From a checkpoint of a small transformer trained on Wikipedia.
Size: 8 layers, width 192, MLP 768 SwiGLU, vocabulary 8192, 8.26M parameters.
Each number is 128 + 32 x the weight over its row's rms, rounded and kept within 0 to 255. Layers, rows and columns count from 0. Numbers have three digits each. The size before them is the row's rms in percent of the matrix's.

# q: layer 4 attention query, 384x192, rms 0.224, rows 100-117,131-148,163-180, columns 0-191
# k: layer 4 attention key, 128x192, rms 0.213, rows 35-52, columns 0-191
q131 103:105095135134132074227123069146093168106132107089162078129147158152081124153131153094106132081118121099136106193178095184046157128145140098163169083142129105127133118133124103105092105100173088097172089155116099105153129156164131136132099122151108087167117156122131057075090102156148113170065099109061137106116164110146090116113064103151126134154123100160024146133098149122105111101077086158148142157112132087153146157155103169127112143113133132134186114148138148190105103144176109084103125127117091205158089135137120100117179145087162139131146168130115136104089094058091191126
q163 081:110128087138099142139138135090134197137119130129133135140084113101165142113142147078062124110090131117087109192164091144119105193103104100111192176139112122174166131102167134166150145120067109053139090132040094112142132118164060131092063126121152175159113099169104062104121144113137092106103115105096055136117187111131123118128057076116113142149041103123088093101124162125139169079160118116136108159126135145128134158207114124119103074129101191125155117102121145135107108148134100074160171179117122115150138113033123118123164117098121112102124150130152110098137150134126219091
k35 094:106086161153126091144113151139138113128106109184106141100082104144112135095111097171128152141096193117144107152143155143114089104083207183151046123109141089080152086092108105093136122192127105152114139156197134087133123176193125156115124133163126109118200119159097112110075140106152130072097042138151089129085102058135117112162181112135145138015125153126126127071097138125121122147089159189065088165154100097073141115155163138133114118152121103137107141132082112180198163140115129181103141115106110081140102115175137111142084154115125078168116091143076111156124141140147104115
q100 099:131132121215122177108114112178117124182135181180130105151145137059105145143108111090149120117189145127082127151141140109131097072143117157086172124153095151090156131119161113108069149129135087152170186137084083155129105144117062090093103118105108072103108196079114125170100120185076128087037126136118095121166151155121101111143120139151072121073055124149172118183114138137142116109118087108135078099161099150104199120113108103118080094161159125083133131130134174154133150135141081115152171156116133113163140129177108096066129137108183191117060121091099176152145085102130143106
q132 092:129149160159174122161147145085100086128144155124062136101065138084082127132123087160138131098194172115158127123110135080216106134148153134145180107132115164102082130105188149057117099100136125139127105154105137156137125113118139087118150163119137172166083149123092168116131195135084171084147154151186179166149073062063118129148111157120102119090151163099125113123100018153102131111144087115139106101140136168084115137145105152120114159200135080116107186100133166083112138145138092126135129166140143126072102133123140163075107172108126101087125155127194145120124054182142182098
q164 076:129134102138169057131190161135165109169159129107149131146148132114114153107134086111167146090125102117091135114096099160113126063118135105064165134126163112076137050117111172126097063166094093113122096127168131206117079136080196082140155135111108106133142119095057146153137179153144158145137114149132162110151108174149152104131145091087141106105147142150196142112162107099102156125085144046156124115183117160137134104106098096128171161117108074141081137170128165140149068103158128145121098132157137142135149091185083134070077140161054168061200159141070105103167111149100122115
k36 087:151160077133092089189118089158084103119147100092182104119131162189117138154160130184107142166180175101128142106136122159108131143131206074099107102136152165101097087085071127158167115091125096145101148144132163127043118199102151142108125156061122142167161146068126148121129045085177159173161131128125144170106077079111083140148156125136156141138131122141159127145058150121086171094100129124133169138097156128146106116150148100130058140092115122155144169156172168135177145094164142182163090174110117118136097130169141151139075152149069122126109125153129167169062136108070083111
q101 089:138129195073102117110133219058140165141169116117105084155093161110151126145136108198084127126040142157114077147112116164161118145136126122141090156119147088115089101127140144151102127081134168113160091118205133094178166181122158156091146129125114141119143116110082120119135142109092107184119160139114171144129154113085115136128158158156099096128167097170105087084140125098093082177152178132122112153072107089158147110063061112110165139092125163118147120094127094160098033163098117099146095108088125137069109147130103069158118111134126103143092045101167114070099101178106161127
q133 098:117082137064191086112099188152098113182130078192126113139110097140114116108103126141125112098134161142179142128120106170078135141150183103176130179151156148134126118110190114163100145136131141139127046129135103080111101139150089134173093144136075132171097158152163087096153099071173162160081177111146087084124132048159064131133166140140148081119127173162140207110158145086109147150127158117134109152177103086138148175144154107148120196138105170117162070104146106160079106124089106114074155120126130142155114112167145157112116132123155147168139153183177081133095105034113141096
q165 080:163098146064108111084143139076119136136160141127134084117110134091115128140172188173074137119128107127066077203158099152103164145094175133080205174216109131087155088114180135111170153136118101131103121142101062122085117167147120146136115096108110129182095078115134113096146155136147148088108141154113132179143171122168142128166076090122113090149045138182119150154163171129093191138215148150100123143133135158080139090083103106163067082114136143095177107120121100062086106103103114117143126149137166154146114121116101133185138156122159163106166106129091106141115140119076161174
k37 091:125087140093134094170105121112089130133120100091131152094177105131100125134142140098117176129088079118142121159085156172109124114162123142183161153154098125116147157159130158076153168133105169146099136185161166145124125156153146112124115103176109070166093173168171113136100182120128170118134079173154100084081128078116234098127088168104113139105145142066117100115092084120112164105085186087154086114205129156056137112130124153135093172133126085149118167141115146210183126113140138151185089123133126151154184138111129112116146114093137136077097240134140149177164152176092116109
q102 090:100121105118129176116160138138153121135179136156125142134130111120151115139134131106127159150115157132049109129098085150110143099129138031080164194075109121114089217146132123132045155125135170106116112112080145145158138110191073150099097086122133112093185138132190193130125102110089123139151085122115128233164121111172095102097087120075126183136095163140110057116120154089111090154091124162117134128138140145154114126072162153122157102106120183109148126164168134093131102149092136121118156084173157192107096122089136111118156076097124115124196114090109147054145115144076116192
q134 099:154130088111043134153147115140120182143128176069178096177140106119168040143157136169110042119052125091059097100085092110056136094109090099127163099149132105109101130084141124117137118125104125112121160126138118154130151101147132114097118151151180101067132149132129114122180140158116111132100099109064192119154112148163057136124160157126108128116140143120139085129123129074181105122204098142174133117161108136103116140123099168182156137077148117183132163180081135106134113114183113155101104154152109152128148180103118148135200096138082064093140133079142102139145150087161158196
q166 083:115132108129081196126099083105129147119151208067119124158100073118149123125128110066106076127087137175124139130130115117112182168137086097201174179168141110160130114103152129138115114117126132142159097092132176096130123074108109210147116067147136135116161141161083110166148134112131050099120064139123134073192123121143121118124173144179172092117081057087101123095171107114136156181114128143180127162123125134174131101145146085147126136157180193164076094176103137059124109109119152155122088097186137097143175110118089136138105108166143131099123094142122100048142064099131153126
k38 093:141122107109131042084105133084115062126094069154122088166093110128122191141123108153101109134117132147117141154125091170156139126087144176165107154174134163155160062111159084127162083089115132140149159129178130148073103084203094146154053120168109098091137094179150098093143102104134092132152157093125139127089119171140134160160055136107122102085112126151131202068120144153079194152157070149140139151109177112135093130199120086141136123083125177182098100101160127187135145147111187122123123129138126199148101096137146123143149104117161126160115150099129090202130152097132151186
q103 074:142124100182132156099108079148092104128136141165145124157108105140211132149131123091135139157131096189141134155112183150122056109161158152091157119131183110141166132102157110130129137080147085119137111104122104173172137166106130146122158170085158130167127124043106099148103130104109086138151172183132150135125126210129151150158085132157156165103143103128077174193070159124118141103140115089127079161127092186110132112110159142133098142188125170121152101108111092035117143130116114126156119192157160123133183085148128117064081089157175124104152054103132132098170114107111060221
q135 073:135165133181106141111147128157097172126173121139154110120133131081176126125162165048100128143130137105085144117108123132147090114169184080089107035139131109146171123101058190122179081067162127098122115119132140119148115177107101102122118086076145164145145114115134130132119164184150106168109151164110090136129131139094142114113080164136117116096118168156133094129095136059112137140107111141167126156148066162081114123132069079145073135159099163111162098213078189125103117111142099160152107126180091109207148117133082107133095103141122080102210182133060106119115128181139185127
q167 066:153137115145070065147142182142117196099131101110142077182076167196107159134174110168134093120183111147099127098132137137128070170124173125120105100140142136116124131115121174122126157108131097055084125106156119121178129121077122168128160135105151157103169130148100095178158136140092189041074087147092186079129185159137085123130099111132097151140147127118072081135126112202116114055180140133136148188126142147144168208152190081118116145173132146177099109102154107123156139112149147127122110158138158131100071077123107163138144094080152137121175145178158164144115078151165118102
k39 101:169115160098161106157196102150146156146153159152137126102130109137114112126156156152097142130118139099152161159156155088115145122108158153211142125155161179114111098115079138140132143081136124101137069134064117131119143147000179148090145140127100120150110158147094121117202136065132164075107125154134102145154079051127151137098104098151113074150139134110147091142119059139090114175075114107079177159090136134146126120166162093081093146144151100120095119112155158160105149158140169146116117138092098147120133182162099131120134130160072116133136138083146118211098117138101132199
q104 095:111110151087081143135140149161114089093149139131148142154145126117164074115099196115109144102124144181164139116102178132041155048061142153129078110113133070177116124137075150104083155190114096141139127081080125175123126144168088122100150158160197159147155112085069163150135105183090140158129104121112067120143071129122140116079121118101072201148121181160094105128121142080162079167156151086186039138142129068110130102111118098135116127104067129117164091165118160141102100128126156161114169151124121125077134142119117097094133113139122172078158101131192116101145155089093116130
q136 105:151112167089147120104125140135162131108116121132123157082108137096176079091070171083091114096098143126097126107099146159095130097077126158100097071134100097149156102122171130128183140140143145121095109149099174162173180165126067180169167118117085151121170154160124093109129098246117076144186118083135124101133106078121176116114096078105128109177144098104120077158156161093105131132113138175124135126115126079134070140136149085099105190078090164181157117145104069131112079123141160174100133120164141091050125110099100130092123102180068117178096151127080156125122149062151104105
q168 096:122184141117107164135092152171145129113128102146194109113122114104101051142128143132140146127116124118159083135088138159108145112137093110183153141162217128127126142135119136174084090081119154099145144122131128089096163137104064198122119156128141163111104151115166082096136135095117102122138174153125104158139111180171129164089184138089115177154093097128132116081152125111074146134186096092122098079105124100040099150153177141146124118150217184135139201109139177134131143122123107151168192128111225085099093135130152096096143101200112218163172124125147121138104122166118118090
k40 094:136102162117155067101100100089114155122154071181099112166131122123111118151085125133139190164095067165089092090163067101190155105143105131151129120200123185082141109151161118110151086123160163152113052147154106159142132138184161131113127115171129075163078095173151119104112172082160140085106095125139106156107163102150145143139108150125170132165092048098119117093117060139119165078135147185077152113102113163197112147066140138186183127089096105174078116138123128154143151114191055106130145137104101110117099123142136136162155101142101108124180129176062115145164107146146148137
q105 089:142133134122120104141137153115135122106121176179120139152086098096123140063069073090128127138092179093146092064087125092232151089131120116112135046155077106136172127117098133154099100111092156130106149155138110151062140135149138105119054107103149081110138195095090156113168093123092144122115114176141166170129131088122152148108080079160137108113127139123140127144053179132165091080157133153121098088170108130109110109153123158049169096129154149094121123138153153168160104170126129139122098216163137115143115098111079180085103076089195104117142082157144062091105117107139158149
q137 102:152064117134124088116106133110066104069161129134148144127084150138125134160167165056133054131114105171112110117173119095116113189099128145124119109207089128091103138080101114100082171164100136111132175154143097169095097122127107133147058127145138116115201208176125151137154109141023109112139170086108115141173122115117156147118098099111148155158113151165104135066174167136185109154132095130072100152107135139138121161137163174138165088114203196144133118118131106158130143208125161157144119163144154106088169087156118081147128173153135100118083140142157123116111082130073131182
q169 095:123091114122164157147147157109146149096124109124098149132134097111135159120106176141114174121121119178098094144071169155156183075147206168112181080172077153154123113118156150096122061112100110162129122116199143096108212133169104151124165145090102108085098164107129139108109119170145106109119124104065145105183099135153076101112143109159126175138091133120150159143185071165153097167108110126098134098095148129121108056117136113077167172086077137145149124137144101201125141097077092102111128228145108192129114131116057103122100138159142130111182113111118105057057126095131114136
k41 090:049119133109129108172127121151148198145091127115116089060137163119177192129138158153083164148125140122109163108112168149111127158129077168114078194092179177178130131108147112142131155110128168137076112104114115135126064137151137143125144116133096050144161083097151085128126175131092166106130153121136148162152229178140124067196139151125102158101101082125096128154122132127081138167101157127103157122106079122178128113154190156156141085123136159122100178084149098060117131039079170152091124122094121175149127107152126125125077186117147121157126171148115085191141138163147140157
q106 099:101110150154151105098122172147105139134104140126089177122127157149086151071139116157094137161058152131087162164127147117138140121053135132092103110100103095161069118137093119106054084120119168113088086095169103183117112108115188182105116172150154120133209073140116074142132117127061142180132174177154147126090178120118135121133131158146167127136128137097088100148140098116119149144107086078169153157189096143162099125084126162117117130103149116157124155146106134115137172071183160137122105078136189156095142103123078112137197137053108148114125139104176171200088202129056145118
q138 104:115096186078085107114104157138115143096115128068117150233144146141133159197138133115167073103104147126114121176181127116130098176144082051101118133111119105148111034035100132106144118089158189141156164152078102156185167132147181129165163160141162097112120118128035129146107124128085134093121092114129169140158110106148067178132144118127147190103135085132116169089097103150118190149173159151120145079146149095050123140125165109103081158100125072133136125147140140136129145126135097100130185101139162150115148109110151145113148186124132170140098119116164123094079145115141112084
q170 088:123137112130100140120078106143146163146169163125175122138139081134125136122064072133105182176057132135133079144133215098084153143094140114182127134180118117150118147120159100120111120075082204135101075129111130114115155129096156124147157159139185132095074140133104078109132102107082131104099145117174112084122115112113148125124047077151146141103099105077156087082176106183172150129092144171181143109155133140150138155161126138083160131057126094151101085162082137109102155161151161186155156136158172137131160072177158107128169090093177139152107177116142137171090104137132226150
k42 100:157147095154120143120108158125128120169158202098112134176145129156121136111092115108122136097108128154096034159121116146158129153165143115169117156201123121119102119093093142149196191079116160127072183094150166169157075104162135080154161142126090124152083194128123218116087146093060072149122083164096119137138115147165103110180129123120168109117118119158129162156148127115159101148106136123125096135044086152120077117110100092132128129165097137108088083120148141218084085135088155115141135097133116083170191099101196160143121130117159140182085110100090109151167088126137169157
q107 091:107128115116155099146152134120140208134188186119110168170102176110083096158087149076172137141095117127113119154092179211099142133103128100078164142128133146127122096143155111146101134171085146131151120132152100128123093113137121082135144184148179139106124154142144120109162165207068143142141148081113207167140152206106097164154116120134141138123158132160188149146114086186103117131076141148111127151134141095184067145144142105157221094134207087132115118139116138117115139140104111091097164087128094110127131167088159039137100142172086100151089052136161067108113127113158115128
q139 095:127156140157120126096112122133156158142098107058140098163106150173085135157123056133118114054087118111120152092122072139059103142172122118100174121131167117157180164116077139154159165131113140094118115192106135159131124113120113090133101167112131109093088129064171162087173087181196135161186101128137165109181114130086124117159063099117119128107117120090174139117075091212101133078184125128155176104118168114148162156082115028109118107119127129164080090143159179117114107135143128102146110159127149157126128158123132102132052095145143132095142132096150124090187142191067090111
q171 092:161098144151118112192112126102137126145116108135154054179103079076079099154138163120083108089122093198113160133125162160109122222083132090134166147129120162122139176104131124142195124056068144184121077122137088171120135124080210143108092138099079131149083084103069104119114146115104176105140064159143152160134119120106198175162087104117129139137144085121102100087184150144094145108162080171180102177191148127177102151094158103103067152114118133189129111124132116160114141145137171090156121145102141123148188157107076129117114123127154127090142137147129166127123105106080121101
k43 092:131073159116110130106127149152101142154108118131157078167086159130117128057126071110144171141126112107149158172116104153134171121153178125160110065122166094139206126126176144164158154205130128136112126158126132089095184140091136180115148097095153133176111103115171110189168131129160133140127178119131123134133146124093133136135107145123186084125191102142070160129104165144200180224110143100101137116134123084080160137153087141181104192139076160114120069103133052153117132146113131139192175127137135130098119068155127070100140148117170172145147119146164151180185148124137143056
q108 094:161132140138075153032131124124104095120201111117056142124098129124106138145117158142143121113102109169156137124082135090098094157163117140144193143113118151147124115134100131133150155104157064112146081149110159138073107139187100124092111176173176140119051150114049147183139143066119100190136210114094114068145090147088096102122142173138105160089140151123136126146136079141122166066125090088121146139157108113080157122195181132100130159123135155130155112219127145092113136128124087132158160176055126137120100128110107134147110160140145113121141159119177152092140190208154098163
q140 091:181133153137071141122175154137178088140133127146094118185122116162124102084115174172168132096192158101144152101072097154160136138089149158109154199093125115078115075107141106054084154104162160091165133156093166147154136102093131106029127123113165172083092161144142152108133196085128136118132108160137098076094137118106154092118138115105143098109135148137175094104144090143127152127140123099131171146166165189112108123154056156123105159157161179159112095124109207076111087203163113148056137148127112098106159085116122088155138195136141159082123142141157154100110070109114103119
q172 093:102137087150090106192130092159179078098117094095107121159130128158182164161112152130141129147093106109081089144125152146118182130076122144130111180135130140117160149165091134135137096095209130136163145132144065077099132154119143077138115106148121082141103143087081155143153173118186116157090081179108161156112068128124088080137138133101132093164114128123128186128154166180130165162164183104178084153091161163142078141178114089123096111051089034092102122175091135074123134139104148159098165144121168118147108119100110121133159133207101139050125150189131122135164092122149140088
k44 090:129092159152132161136147094143146027110132118065170110118126107095115103134116180129085142109201178100053187124126169141154122111106076118117133108124108157094185156114130113105134155175127117146174146098086179115111106105139089152131102143069049200139195123104148121128140120123096152148128133077128106145147121099099113111123114160096098121176156127149081162118155145139085134155133118131156166164083115145134111181112133154109127138134116096128165125104120179148148133120205153077088111101119125067154158188120100096168097116056197097217119172194102130130107098141054142150
q109 095:185118156126203153155051156126119147167079201115153138163139131125147116074130099088161150148143146193081143092129127146107103094111095133164106147135134074166146058118148055139064106089139096155077118111143122133120120108087150166136151124132155075046127106142114116083096085137106145112120141126128145134140107072106110148127161109133085133123151145181122188129138137121090125200142122130107098072086084044150161144156139155162124129114090149101196096125121137165122168163139139182127144117125146143119179119141197097162137158198146150117187089081216141167140094113134143125
q141 108:147142148147090148157109117121110143133071133188203166136084085140106129155144120145138175215131124117145178149146122178178136175093135097116121163081136073195145116122148176097152118129131106093110146116085068082097146088143162086124096104112114090104149094143190171089125126076169109081131172089125104138107165035114105151129158188150093133119159105176125099089115149109197143214142123160097157100069161106153106081147159197127113124149115108094181082135104097138087142128117137132081151165131140087133129156117123112184131183123117134124175140149208097159122122100133133134
q173 097:018140111137177152169124159164160137207127113144199125120132169112164117125141098109084125155126116148080178151135120118079101166129177097153135147162100101135168157111120099105091125129110119137130167138101120168172077133089098113123128081136090092133093149040148108111088069107122131184158091111159128172128116078185188099110128091159102128155149123159155135128115156102125130150138096102136111133140168125124174151111104099128112131102059166081158101117131076191118098072069116217148127085187122169133165127111160127202188151123113135161073136130110073179131129108129124091
k45 092:131103142049148124080176099132161122090158198101135117083122118106162192202101100131142137095078112136137149151133146091065106096141115125083133093121119092133140159149149118070131184151108147113096117090144114156182123122144139128073154091093113192147104131127117138143137150085187070165153132165124125119083073116150092203187157075082136165103159107150113160061189177104127141154093137164182122108127109122136090128161132100036141087117132116155128118124136124134130104155069164153170102091126149066137182117138127157133122092085137116155147106203126177153090123124161153189
q110 093:125139150190155152140129079151092133140181111105106132137034134172154185118128164125125174157135135093124133131146112157136158169072147088104134119138078153090122180125067131156148075172112175094120110122125133135090119146150156136107104131124158106150123064160086153143115169090133160061151131107089147159163111168101110132137113053180161141133177076170145085104117106178142116134179127129129161103092162148182147103103102104130136141089140149083102090109152161150166105099143126133157103137140224148108169070113137085120093077129140129096249189130145117085098112113142189175
q142 103:123113097186185095139172084109123136165159103134106140123130129127094211124068149116108117115096142117109152113099136159126153161152126119136121114121148201172098108147138149089134081111141136212167132080156091160147145155055103140107130106157114141128095076177159133134123152161154117070091111138096103117180108104060158067097109118169111162097143096103134177068151125126181128072111111139112159063112120150127155107119161123163152136145071140066106099112176113130108126157037132113095152157175154177095143170198071138150094120142113102108146069080106066147106093154178135168
q174 092:069100139129166119176118081146154130124104134130156141073081107134104089205109125127112186159175089131098127102128055140103157139196104169169116146136147164142101154141149150082071093132110121135137085175092124106078151124057145163145143132164072182149109102104134065100108109145153139100065098207121104114121147125189136127137143076146131130169138142155179132113149152139111124175170172123152150147109076151132095144117087105134081080102183147123063172124101135065167178106092126139144139182138069186165182150144147138117095118126125194128136149079091087144117093128128081096
k46 100:102104147129192098075130155152149114083045057193111125199081146099117079120150129128127147112111120134154128163110109113090121113140167098187110142099080100115147100155072138164146126139148096124077168101173134165097136133141131096088124100100135145119135156159138121178143117128112104072107062131135125125086166186075100100131063185149112170109088101136090187212097138108095136129095116056161074116086133164133103150161125079158177106143164155128165141157083095158154119148126100145104123118104092113165152104096101158144160123093160200072104039125136138126123091104108097121
q111 096:145135163180137118125104072136145105088074068143138126106065093103159134082119114101109113123186139121179193059154110128140157095108133180123144077159087125119178101148111107139237102117152134111101158222154130119133155143194168167083120117140121169125113134094161157114122098071182098093116061103118140137145148130071157153078136043152108128124144126123167073160125096139079079177086071072121142104097116121105102139141188137141150099107182160138138177167148133094106125123140120133132082131129105088134160112161120140152106110162074121111114180113144094190104136135130167130
q143 100:105136097156156111141172105189166106156149107137118081148138082138165110156172161171123100110115131096114097126164146166154142133118140107136092127173141133138116134111157129155146173128123090197147099111130157202176182117163104118109119132139158106138104162064097193094147112067229110087140137052117104097119078101090155070170131095107161083122087095147129136075120125089157124110138083134096152106213125103138162100153162068131167111118109173106162132131142116088070087135141176143124128108166118108193085128170094114130131173196115076152121133141131076152147126164136036155
q175 099:155131072154108125133165140119128123126184079130119150099172108180125147115098066137173131165175108105162166136130118083109108154150159094104122091085051101104158150113165095124148118181120142133119129143147097163157106162160146121056177048134115189163180143031172132138122086086106176155070064144155114146084107057106192120127134110102156142117173175149170131143137127127122102161149139077113128083129114150109158118204122144156153150121169131114167101170129131112140112134168088159148130105171096141126123123193136179107100084127109173111134150136085126091053169134116055130
k47 087:092128156170159125117105119131086139160114185091166118137126108066081117135252153127147130121145132128108108176078142157155129097146101100159158100110142126134078151141086101153045081136056178148197097157143108160128151075147136167156107141114107080133115126185105169173167133154146117124163112135127086113149108163148118131173134213134120132124119177110162170177088160086153126102150145131109157129114136092130152164090163073103149181176137077112082141095145143113134107166123184143124100146102143136143068144115112135140106129116154144155154067130069174067201146076173104150
q112 133:140129128150086132182131158142135151140162135133157088136149207110138123197170098179164080094098080165094089162125129146128160163112151153100144089189182100156164085138206135171186143108095138114093049171130132130114142115128093124118104162127128143145139166142164116138120130230123156116167142096140128143130099116159109127090188128140153137174155099151126131105074125049141099080129171186104114125101118123204123085136169115104133131148090132111091105171109113073088129116135139158167176098138130125118069091186134144111147149097165110117088072126106115040103103092156093074
q144 085:142097137196110087215164090126080094143150063124104122097179114104152151169131091216129190122125096113089168075129138095118170135098136132101085115148189116094163089141123098161150118134107121121154074185118130102114103132150116157106113142128121131110164189143127071170091123171128076133161184099109127106125094091156140144157130081122177080141152130183109104167128089111130138133130176110126106093137082152131123101195126134078122128103103114145111123131060119074060156138186179158173143112119135156143158158236088158084158132114105159146125092127097118114093142154139063109
q176 067:139116143165085143156161113171092087086135165090101070165161139130179175166129104116088175086149104122157148122124155130101155174123111046147085097071151137068123122151137124127152154139114080120161145181125121133180109169196133144138161140086087179170162160126078126103127109147101143118118154064162093177142150108109116081138088084195194088180176158110075119096075181196138151136117146120118175138146139163128139086159131103050136087145069131097118147123115123042121141098185165119090186112135139127113155162117101121125116173129131119122121137123131142071139113158183110159
k48 077:084125145106092146094114176101096130102143072110147170137136103166135116108183123117124134177095084186084093092144087104157114194142164137125150175173163234166064152127148109134144109082166180105136119113082147100152115134172109148089147109104167108146090181193172171113104161135156126184149126098122192143111115118086131088165154156161119186129167119114183112117147148101129124132092152151110116194129123129151172056134122126096106131066148144143099109173151138119141173110129209088112143106133167177166145143095172075153172098100127097093116116062115135090155093138165114163
q113 135:101132128121136082122144160146111089109127096134144108137142171154120141121124111160126127149100128092123130102105130134091188123131138140101128112119161091104125139135153157128105119097111101158151141087082153101130211102144103168133121128168149114092141079102150099100180082169136177156116140080159132147131128118228108167038108107092124131234109163158079078152107135127151127127103124161152069168131112095144160145139120191048144071123197089189124120115138075168156141164145102066114095135112059086121114142131060163150151151087124137153096150143202087061075154146149145080
q145 101:106137121127191144096163143137141125087147130122160119129104146168202118152201161161120125196118157154084175181120184106125131151132094142127169128111092066117155108087174196127075179164021146134124129080114188140125160074119133094103103149116148145096181088115098092155129091118141166159200132088105086135124161084136110143106139112123124129183128096088087129158078130085112152133165147119100056103145085080146140131120167108118082100124119125113140164076129123149151124138121112114120155136060151076108085142140163121158128071032144153147103079166178154112138134143139136170
q177 084:140130144155192148128120098198125092142124143111133135116185126103151170104149150117175107208176121090153167094143117100092179064123112084130100103104192148088094132108144125120057124149127186145133167132103158114145170102160146103103092178124078082077214151095182210101117081095098103177105140095170149149180106110142136190107125105143115092157187103116171124132097110102143088216076134142141164143137101123148148064131126103104082111119074097152115118112114146162150076104138108131134133133139118160132141172154113141077134123132115142127071091122167068156165115152078104160
k49 066:104134130103135102115145176141114128098156120157150167148126108166093126103141167111193160107157117109116191148163122151138124142201137126113174117133148111128109165141100158151137158102142138103168124179078091139128150112002141117162138155052160090125144145145080093134161123185162099188194140091086122118161113177068122090084172140163127100135215135146131142147135171076166123133161157113130151144128121144101150086175073108112166143155125181075099118123120140113132182138188156144147161117142147086153124157077109071131128157176127162154069154103155080092096150120207080120
q114 093:160081173081098135129147182076107137149159125122094183104129124168063101140086058119158151145146086106105098135044111147144069130135076077101115160104093157134120107118072139085135115157145121062135114104130135155124077121108117000149151099125178175150131129173134152126125144143070114106092116104055170162107187149148136104175155116145180113098142100128131170100146118134100183143079098156185141150138129164092086124153103118157176170148159160178188115103107155126138121105125126102090142083173178132095143153163155104146130075138136119143166126159098148132143149147127112174
q146 109:142162103116057136145123160133131135167136144115143091181136130154091144100084090053138207111143133124166052112106094157131173126107148126117130153167167163142131085138111095101164114101162118111096112146184131142129113163089110098172080152130150118168078206135164143073111129166135124118115166154096183122121111138099094166156135134159098083091069133140180179137201146132123188083126108154143127136115125189090142074157113096154148116093134132127126110090135141107115067099124137134168089060208098162141149112125120092075109115243111105114152156147059096094130144085118135107
q178 077:124131098134104103130146155089120157147113127129121145142064140142088085170127105134063142082139157118118097148132148163122092152155177192111153165158070124172157126124148110148165164105171073109109083117134095154106087103151081111086153111146130194177013108124127056156138168098169149068104148154116123096122103123098119136188141070122151120120075115109093130147121135149110136074156134097099094116133172104110145128156146141209125148153143216113135141158110150103107127116104153174108115111131119113186090099131110141186130068161165058131181086095124188127113130060134159061
k50 087:100142073085136070191149105121134146155103138082092089155080166081141109123115133135062125102098089107182114066107174156155143126136064115176160107166125162161148180101193109156147138145112163124077104083159065156169131170158115135104149118156133129109112094129153111136118134069097107125145119151160138118063163123110112146127122150046133096087116097133143143071139090157130125095147129121128111082131133146105154112022116148107147127164150139095085101100097128144111168118128045182180138165039124146100162091100162141137122173159120146111079190142155066138157147131139182140
q115 100:088157060106119168119124088102110119186186169131146112073140120106168118129205153168099109099111135087141101105157179148075090144158131134146177112104166093066155146176089074137136128168173137065146133120176125103056119157157134117056167086083138119113107134135120184126084149063127076136132132159140149111124100137097161094155189107194119160082122177060110130163122156162110117102123120133146157114103133126136135149119142087121107117156134152099152137117138204073071087115059203163119124086132151178143158131104140119126143109129116109131189119111093184167139124149116080175
q147 101:108087124139047137157162165153124106172164087093114130077153143173142148140156104129073106119152156030146110080063183123138099160119119146124143161103130169103136125129062089115102133114143119142130157145172112102083139184092136138121169128125182136096068156116119086144085129102126150156113113141105133124169080105193147132114133151115171161113101193146167143136175150122098136152193142139138133097126123111071107149101079135118074151182112104103073117138113115085128111114084175128178139079172152183212144107151128141163135117204069117111188122100181104131151098099161071171
q179 084:112182158101111122106088180107149149139105096107129107127098114141114167120141170108142087132171097148141099126100107114137090160129131202125096115139148172152179098132166113158139161092157095144128134139121122101099142107135123203097063110165142148219087140127125061138118150144163103129109084212079115112117131111088108105118134145151104123129072123102104165105126088153100157107140133174063102090112153135135156169131136074101070117084091063139129124115115054062113104122107163129128082050096157152208104156132126102139141118172204086158098091180130135163093102087153059171
k51 085:174174047148122115127150144094116163122091189093110103164133190143122121155124093070082169135203111139120149154133179099088132105131144120156135183119057131150106119120066140166133134108161068076146135154111178159168183179215128151137126182124048163122108207119133135141107135156125083078079159195129100137114140083101139082153151116095094137106145128150096143134063138128087130133152124061140151082168121083142128124097158116135141117080113140101134100118147115156098105150146125053116146144169124149097131085209139110152104105151131086132098134132173148135132124121142156197
q116 106:107149131255115126112153040167102100131151174137109110145123113139132100096203151122158163155084149140138164097114168075117135140144131101128159127081117149099160089080156166149138158100138175183122151180104146139181176046151144129106142162099140199152104118083143117113168089130155122149132169138180105109116100102129091180116152111121082142165075148106135121197140134147152154087089076099144181097174080131119167117124117112063065107097148111110134110119146163079085135115120083149121128151120077086162100102142140184107106124159120111103118127123149153100114060149109098064
q148 097:188151159167136171132134119082151120096138105160133165105148128194112156114203149074158171152170118076113180160083188076164132132167072144129098093136108074091124131098138160157058146133090159169138110089127147116072127119071128054106203133142101099119150124097126088113123114169139084145128114148079074081143122144220147150102161159087138141161117123075098132178120102132154114139193142144125102096180088134129199130112147159122140136172132110082097137103120131072122061097131146131138118132083132160155138101155168133107120116129178121148122140128150143201098142197094137169
q180 084:114109092145139138145136045143065097143147102117137156133172090128094174053116162121135078208177112099133098088147106082153147128143154097103131055086190163074152162061110143176150099121107201146125132111134149104159166108157132128136058188089108132108167160131176150151138068144125099187145154164160113158125147163131093122121074105157117126179132100118138110145111091110124099172057075111130103112161139114122146082092114134118125152139085134151100146058115132179186128219106101145144154076117097140120135157144090146085145130083119150155059120130125142123143134149139072146
k52 089:166140150098205127081094150111088094139121155067147099087141136136152129164104172082130128132138084125089115143115107120112141154161128208068123140189066115132103123141157092127147149148156105086188166121120161161163116202031082151156158095143109115121151174114113169150151148205122118134129076131108119148167143100051117140181177108100102113127164153117145152065098131157061115143150108094176080121092101118129135166178086127177152180133131151128158109173129072058111122126112123128093109154158169122127126150110059141109120110109109097092084117099118135114149173061170134114
q117 106:126127156162096138070160118173094077164137140142135112088135138159131078143159184096170096109186133099077120181164104092135111141119091061162101122133106129155061125097098117150145104109160175173152148133160116194107143115163112124109152114078150186148172172129123121114111080164144121106123142146155118115115111128093148154089151142147141060091132097182185104132156044117122145114138097080141201134147109109131108142089140117164092141146103100090091104174106120091134153090178208106090147160133110188102084110193110122109116122105144192117125083095144113112129049075053103089